config.yaml
hidden_size: 192
num_attention_heads: 6
hidden_act: "gelu"
parallel_block: true
init_std_qkv: 0.0434
learning_rate: 0.000543
Each number is 128 + 24 x the weight over the matrix's rms, rounded and kept within 0 to 255. Layers, rows and columns count from 0. Numbers have three digits each.

# up: layer 3 MLP up, 768x192, rms 0.06, rows 587-633, columns 64-127
# down: layer 3 MLP down (transposed), 768x192, rms 0.0337, rows 587-632, columns 64-127
up587:132113120150126145115102113170134137119157143124123133131114133133105124153146127089108153105099118128139131097145111137172140113131130134100115148141150110127094182119103146144152125154131130
down587:147127123106129108165146129104115089131117103135110109131124122119142124115096145154148114120179128139132116141114142097089117141151116122151130127136121135130126077124142126121118149105123127
up588:136134121109130108100140088084161125101122103134141103125098104109081140108137084126100136067110117155104117078138144153115122108116113152101125115100118156136126150115145116138113138093144104
down588:138143116187108172124156148124060172168093135152130123143137188150128125171095170132143088132134140097168162117164122125132132084137124111139113117170129043090115117143105105125148122123111134
up589:168110149186133085134170148092151138117115110140175147124154140150098124130136108158085146079088115155086096113153106105122158118125114180156139140094143098119132151116132163127117163100129092
down589:183088135232159084132142133122093155122156138154127111123143142136077107104092113110133163127152104153177156134187137098163106092147133188173157156078158102085104121120105106110145135114105082
up590:113147091140127127120141124158115149147096127144157131123172142153109112125096109117132144135116141141122112122165118116202131099089102143127095131095155090135085109125107110153104167161136134
down590:156104122139133129135154134134094090135137118104126129151124128138108127119146148123140116131131102137133161141121148139114130153160159127131154152104129125113143122120122134136103132145119116
up591:137193150132102098171116081108151142094162115161140120145121120135123122141129144143110146083103117091123153126108116130119153170136099180110138124152113127098144164099140176181121124120116070
down591:146102115146157139091123173135135139156167141146123098124143126126135139144090097063138153133115181131152163155148115112145111130117127075133112160169157152160088148180133117065161132172120178
up592:155137128145162074147127149163150155116129124122157125113149118136135134112155088127130172145124153139111159116148166093157122094121125149122151156102144127100108129129148131138154134129124056
down592:130100130132102158138163165131110131151120088121119112136116127142107146130136132172162102130106140171108131135105141145096086144163138096098079139145127122151129127055125133138150113123130139
up593:096118127131107117129130112153107113126128148121109124100093156157118110170102140141133133124132127114125160077126108118105169129133131133135146142120103118122098133126140190120129152097099140
down593:147128077138182121137146145101181157119133112150112103151120115121146140116135176079121121139099110141138098168113156105071146160100126108096084097132144107152126122095137096163117150147126100
up594:107149125102104112145116114145123112119152114102149117154131128150121150108141106144139158133123136107133160081138120113145097144163114129094129127122143110123099166129104115099103112147159095
down594:170115139153154138124109131122103128157134125154116136119126115109135120113128127138131118124148112152121110167135131139127145106117133121142131142111107113130119106127142151135133136104117141
up595:137131116148137090132184132103119071145132096128144146132134134098142157134143106110104110136089099165114121148110129135147151144144122149160134104121113120138120130126136137116126117150102086
down595:116121152102108156143099153145138173106109129129106102119126127136122092133079146172144168118162147117114131135159164124096100100126130116116102153108123127093153126124102129123133126100163153
up596:134069112117117061124183159128125119091138105154153142086128124133100076082129144110085142153135116147111136069094072116093141125207069138152132144101143120136169104128114170126148132129097085
down596:102099094162072121143140117071100174071131124123140123148137125190124142165151120189068156102129175117115117146174130158131115100128140107124089108101090135144086140118109161097121138104138130
up597:142116157203143107119178129097111135082117150122172150083153157142126107127119119120120128127141134159117154093188123090091118092122138132178118096124106110101076128126105162110143172129113141
down597:175124144132156114110099133176143132124147149131133130149065124123129136126113130071097099167140143096186085124135122086169151090143084110110126134157116131129130094103168140108058116136155163
up598:117152134120108074166142153140104129101118169120136108129174172211123105087099128082085141083122126117097090108139103129108142149146141140164135155129167101103140148096113168138148138109107092
down598:125088112136146170123111139092138124116116135141134122135107140057118121130119122136142105140184129127107106098162146151156145099120119179110143114089138135103092095169118157111086143100149142
up599:168158134114103136154152105127101148150135147102152136148101123145145153133118109066141140104120134098153150134096133133146117117132121149096133156131122136132109145097104122075104155133164113
down599:145130156141125105094112152144154144127126107114116120103117130161111108136121131178121158139135126141106128128163133102129123120146123120107101092105119117123125121148123136127159146110128123
up600:106171099122120149096148121154158117138077150163100087115134173138161088100109102122129141140120091088082093169183096112150107087140158135125107126145096204159138147157152124126135139151137168
down600:162137188098108119171098127130058096138124111117160137126149095110106198156142119160157099096132166146164094097146170126095163169143150149135134148059133095118177088136140155107161097121140091
up601:150191144102105130146165154144147113111083119149139091142111152107124148106101105120143160131160118155096122172104138105148111155155107141163122146119135064126104154107127096114127128132133121
down601:135104169124122153140140099138119135119124145112089120152131158119121124122117109147090105114109121127112122113129095130117129150115129105140114142160156148082142123169085117144131123131118136
up602:113118098147162092124109098159132106145134163146108123110138134161090120136134109154146165137120108125144122091129124127155128127130135121159180134113151174140134104153143133144119122128145110
down602:164142124105142164106151159111142123136108109105104108158134107106119104105147150098115094123145117141113114150105124145111126137124086137122114082150130086101134147099131114121127131155143152
up603:124087091134142093129144126118099134094138138170123109097101087127156104139115150165092159167090117147109162080179126143113125166143086172105114124103173150126075131117156151115128142131105103
down603:128106095133127144143112098181123143145147134122063125085149127147164096097126113129182142163127119137121148130190099137097112109110119096117135107112108127115101127152114132113170129115074129
up604:113091102164117085170143114116103095130111146182170120098115122128097131139114156127106144131122153132110126163169123148135133171130120166149178155068134113131125120103189128152098121171116099
down604:144116106117146154139102147131129149151157120129153142137150150124103083098105125121132139109147135109124146123072153139116111073107123135100128138067104123141094093058109141132107143101156139
up605:147092135146132145123120110131122144133144149097109108095137139149156144103120132144074126116102124154087160063170131159136129104121146151167097173160113162088143127091150142142135135111157099
down605:143137145160155111120141115132140140129113126126147147129118120142122106141116134127151150126138150129156123164076125087127125154125101119112142129102119107132126130175121106147146138121109137
up606:123090103144130125103123133133147148106120118106139086129105135139126138108112142120112135133135105115128122114101111088101124151170052154118132148140101131126098134118119108110135165143154072
down606:151155150146124104132119133144080135099125082132143155129145129136110130147125078132133105116142120135113131113164135115139150110102168130123116122149160124127184124126157147138117085096137125
up607:145132112095120117163141145116122128137109125147118124134079142139161166149127089116125162080153132167118102130095139115163092177122137156096139136136153114100131130138142161159141113140123108
down607:101128117142141164102110131160129160152103128155115127158118116142133147149087098111139090147111131128126151152137117087165153117126115099147153117089108122123135116149142100135151108157130163
up608:146109096073104142122069146158100100147129165083112097151099148128131124151074138145126132105142151135112086129137093124126085167131116147140118164097150126125131154129138128095151136124117142
down608:092174169089170154144129106144113103121088118104126122161138081070128151129186113151122122119112137074125087148120087153135158149149085149141211104134116140121169123137139176147094097125198105
up609:148121100075120115133148125146117113139109125124146132150089136119147120135151107094135128116151132131124149104119110120139144135127110146145134088134154100123133186139108157153127117140107092
down609:118135137159109120130112133117123121142143147149105122135129148145119140108122136167140127152089128098144094130114128119135121144131116107143148129118113144119101082125122099116120141158133112
up610:140160122144147127098159111056144153169152121142114119107167157152101134137124095113130138111125099167105135132108116116124118094095113122150129129134163131136139110108085114115181172127117132
down610:122139123090083137157123157153116108138121155110131074136098122097146134131138116139151155111132160162169106147120120146120108149154140131147145107144104103101116132131139128152111122114149145
up611:172108120141134127129147102103137140102135130123151088115143137135131117153091117124106169121112118121086130098148113102119096113117106140145146156134157136147126123121104129106140165121124109
down611:190110131156130102116148103106123143113133134130161083110128134148129140142063119130083174103120113130094137093141121118118094134121124174143120166116162125113130144091121128124148157094142105
up612:127071128119054085154119126139118106125119156141141135115122130128109093128130106176107148121174157119133105120096168107136128188158129163116144168111131141134093173118119134095142121139130109
down612:146123116145168176119168138155158125123106118079128124143092107111134157144120146132131117129113135109154134131142095109142151122150104118155122133145151123125122117118102109117136123133126123
up613:152107091144156066153138120095128167145134124173126100105124129154156128117136152165103127128135110167100148126111132149142152141157106139115193148117140108074115187054084156094164132142144124
down613:116137145150117128134105131161149106117132109109110140141122112150140173118128127134160127141122145100137121119128121110102121132144136108119102140148127158127137118132141112089108143128155087
up614:152145107130128131115114126107095116116105145126115139133093116147111119100134061161109118154120136130120116129102133112122129125104156159123126166114134154136121121131105129097124129112141122
down614:125118114138128131119125133120129147135128140109130120132124122127139137140117178100134136123125124128147134108146124103135132129129110110127118121113130111121139125143153110142123102120111133
up615:133169119165090100140115120109110125127084101147141139136132115156132165125123106112144159091139141148117138154171108120122157094159137157163103124128190139109097122110176159114128130139124082
down615:148088109108142145114143109119137147118155145122172100133139105090133132142110125126135126127084159090165110105139154161129109115133148120101131133135114127129140161159116115115132155098120148
up616:166103098102155089136143129128102150097127130126146107088194112109130141120133152114161160140171099168087112135128110101141155105109100154127117157122129171113092127140115144134166141157143125
down616:131083125148145109169120128121119170136163112151088125124142118131126137136135149115132145146142129135119090126105126128151132154132101153111133119090152122131138090147107101100133130108129142
up617:122088106129152128123102144138146091117119137114137094149119143138136154111104140146136131102188123155125110097144107117137094110081101119132116131105138150108153176139108109135133121147134088
down617:131163118123115117122140111113136156139147132144126132104134111110129133131129128128112112142106120118138134151092155132124155152147142138127148128131130119161118109114158161128102120133131138
up618:144120114129098133124111115148146167087139107104124130160148147099121128085096108108119136119121149098119160119135115151094130086169080131136103131147123089104136132107181138157177108104134082
down618:100122165097088148134154144108103096090129123107117113088124100139127114138112141148123104136173167168131108172176158118108117109123126088131122130115117103155117125188051140141117126064082112
up619:165136141116140118120117096131076117134058124084141140140139134121155162129096185145113144137160133172122123130169136131130093108126108144146112114104151162119140137144141120081170137174133122
down619:152143140106165124137123092107113131157143117136155120113161109132116131093146107126097113143122096108126128138130133129148150138141137100117151129116121119135158124133135147156129117118122175
up620:136135093144128157144109101138125113101087113131112114115117131109109154089124144122145131134135131107096100136117097136130108134132131139127165159132141131109151139143102125107120141117119130
down620:147131134109105112108129140141121118145139150128130144138126138147109106145097098125122131126126122144155154128131163093156140121168113125143129105135128124117124131135148107142133131136145105
up621:180138115179095111078116099153161185095127169095114137136070100150140105141082117113138143090152126126113153102130158081096148133107115163080140148104126123099102138093095104132114127071116124
down621:117150125126137119148164145130159115095093075070142129176162126100133134112184144116126111174141115131121114143124096092159131129156127092116082151159143080138163138121150137149148177124125136
up622:164117107112142109147169109116127152122096148181144068130112144113109132143128142170094128103172092138112140125160154122115078152148065169117143177109192124122131151087175102128165146124129129
down622:139135120108131132154178066108126151111090089155118116128137139146138142150112123113100140099170127147165144105122105096159090120149152142130149116124184132135111171090136104160119165122158185
up623:150119132140104116160113138128110148154141108125120138115101121132115124136093125127110128149120137106124141116150144087125107102133117149156144120096130135131125151150136128115134146124112122
down623:126120135104139143115120134108116125091112139127140147139152112137146095118140120089113129131126107153158115143082120142138134166124134121124116118153145099136142122110147122137105117124154107
up624:122128147147145096121157129120127181103123103132178127132142117115090145118093108113114161141127110144133148140150114091150117129129143126148128149122128133131090121104130151119144169130108096
down624:112071125126112113112112121116112092110117150124110123129153119114139107144168110099114123106158117135122141152172131150106144186124088121135159141109104124129161105156104162115115079096169133
up625:147090108100119122178135150091185185096103104163172093110152132121112094155105124175084173122143120129100124085136163075103103096124131202110115136169138084077098154109102110137135158128191128
down625:121108099155157127131104117090157162120174109137159060099124117122138150122067120108152124132103156156154124090106168104117128096132146149136133141141149111106111127132095087117141120137134140
up626:133107164128142135135147113143144115113141155148121094114125128161109130148106119144078151095135109160119134070136099124177128187152108144118157203120129087121106152131119137102157126132121091
down626:142090128140135109136154094097131106112135127150143098117148145151132147131092132158115149140144119143101111112124144161121087146122117172111134136128157108111101135097106132116140178133129099
up627:147141068135087180128140136154125088089140124145135096104122116144097128111148071103140132090159110145127139058185109147171155100148105141087125149071157090107123124133120146180119111135103125
down627:128155165163205092111146057089126200125104103096173170089151112113187145171054136113129099112139149120112125166060150070105103142119147160073102141206130178184137139103106077074123182159104097
up628:142126153138124119117124130120146076123112171161113096119104130119166127140131100109124159115111093112138100123138110131183123164151110147103078132132145132136117131167120105102159119133102113
down628:099140105146136122130134119111111192160163115113147133149121128144111100121152126189151096112138137128118156148141141158049104101108134126145168137108117094105123115126122173115094133130137101
up629:140119122168133093127132123130126139133143141140133114109095145109143110122131114132117109142131148150117143108146147095121117169129135139128191151123164137125100169150096121084137110152137132
down629:144115132104147131116143117158171159094144108069130178138173101127136149119133121151110181114109104119125125124150116186117157085118121125121086128130107079139140118102158143161103151116108132
up630:133089115137148107133129121152170112116122169132144111128091138132127094151122166158106132124100113114114103110112154125080157133088112151102167187107150137156127136126138157121095134118117125
down630:144108125113178109130117127107099127099148115158132132127137123146115154105165110131086124142174098157143156193141106120171102134122127130147107102090094106083146106150142085161182145146102115
up631:134154115150093133138191129124107131141135132144137106138121152150137136107114101148139144103110120129124154126165111137132127116151127140101101168111115088149122152122101121126114121117126132
down631:126112160112167143110096135125155122117119126087127133160111083110112139152114158125091126142149160117119128132147122138123134101110111116133133133113112128113142104130143119109120140132123139
up632:152181115096138154166139147109112102105143128144170146082152148116145153146097100125130158108134136149100141196182163122146086128107135147122121157110133153142165142131133124140174155156110116
down632:115109142152175101134130131079096138105130093144177123150107137098135093167167150125136097108110120122100130105133175137131123134117107071136174074158120131121091125139093082087163142144166117
up633:157128126141156095119148147138129142089156094142150117124120154110119126119108096151109144164126126112146170112112112100143149142146162140144114177142144109157061135119087115148179162142116108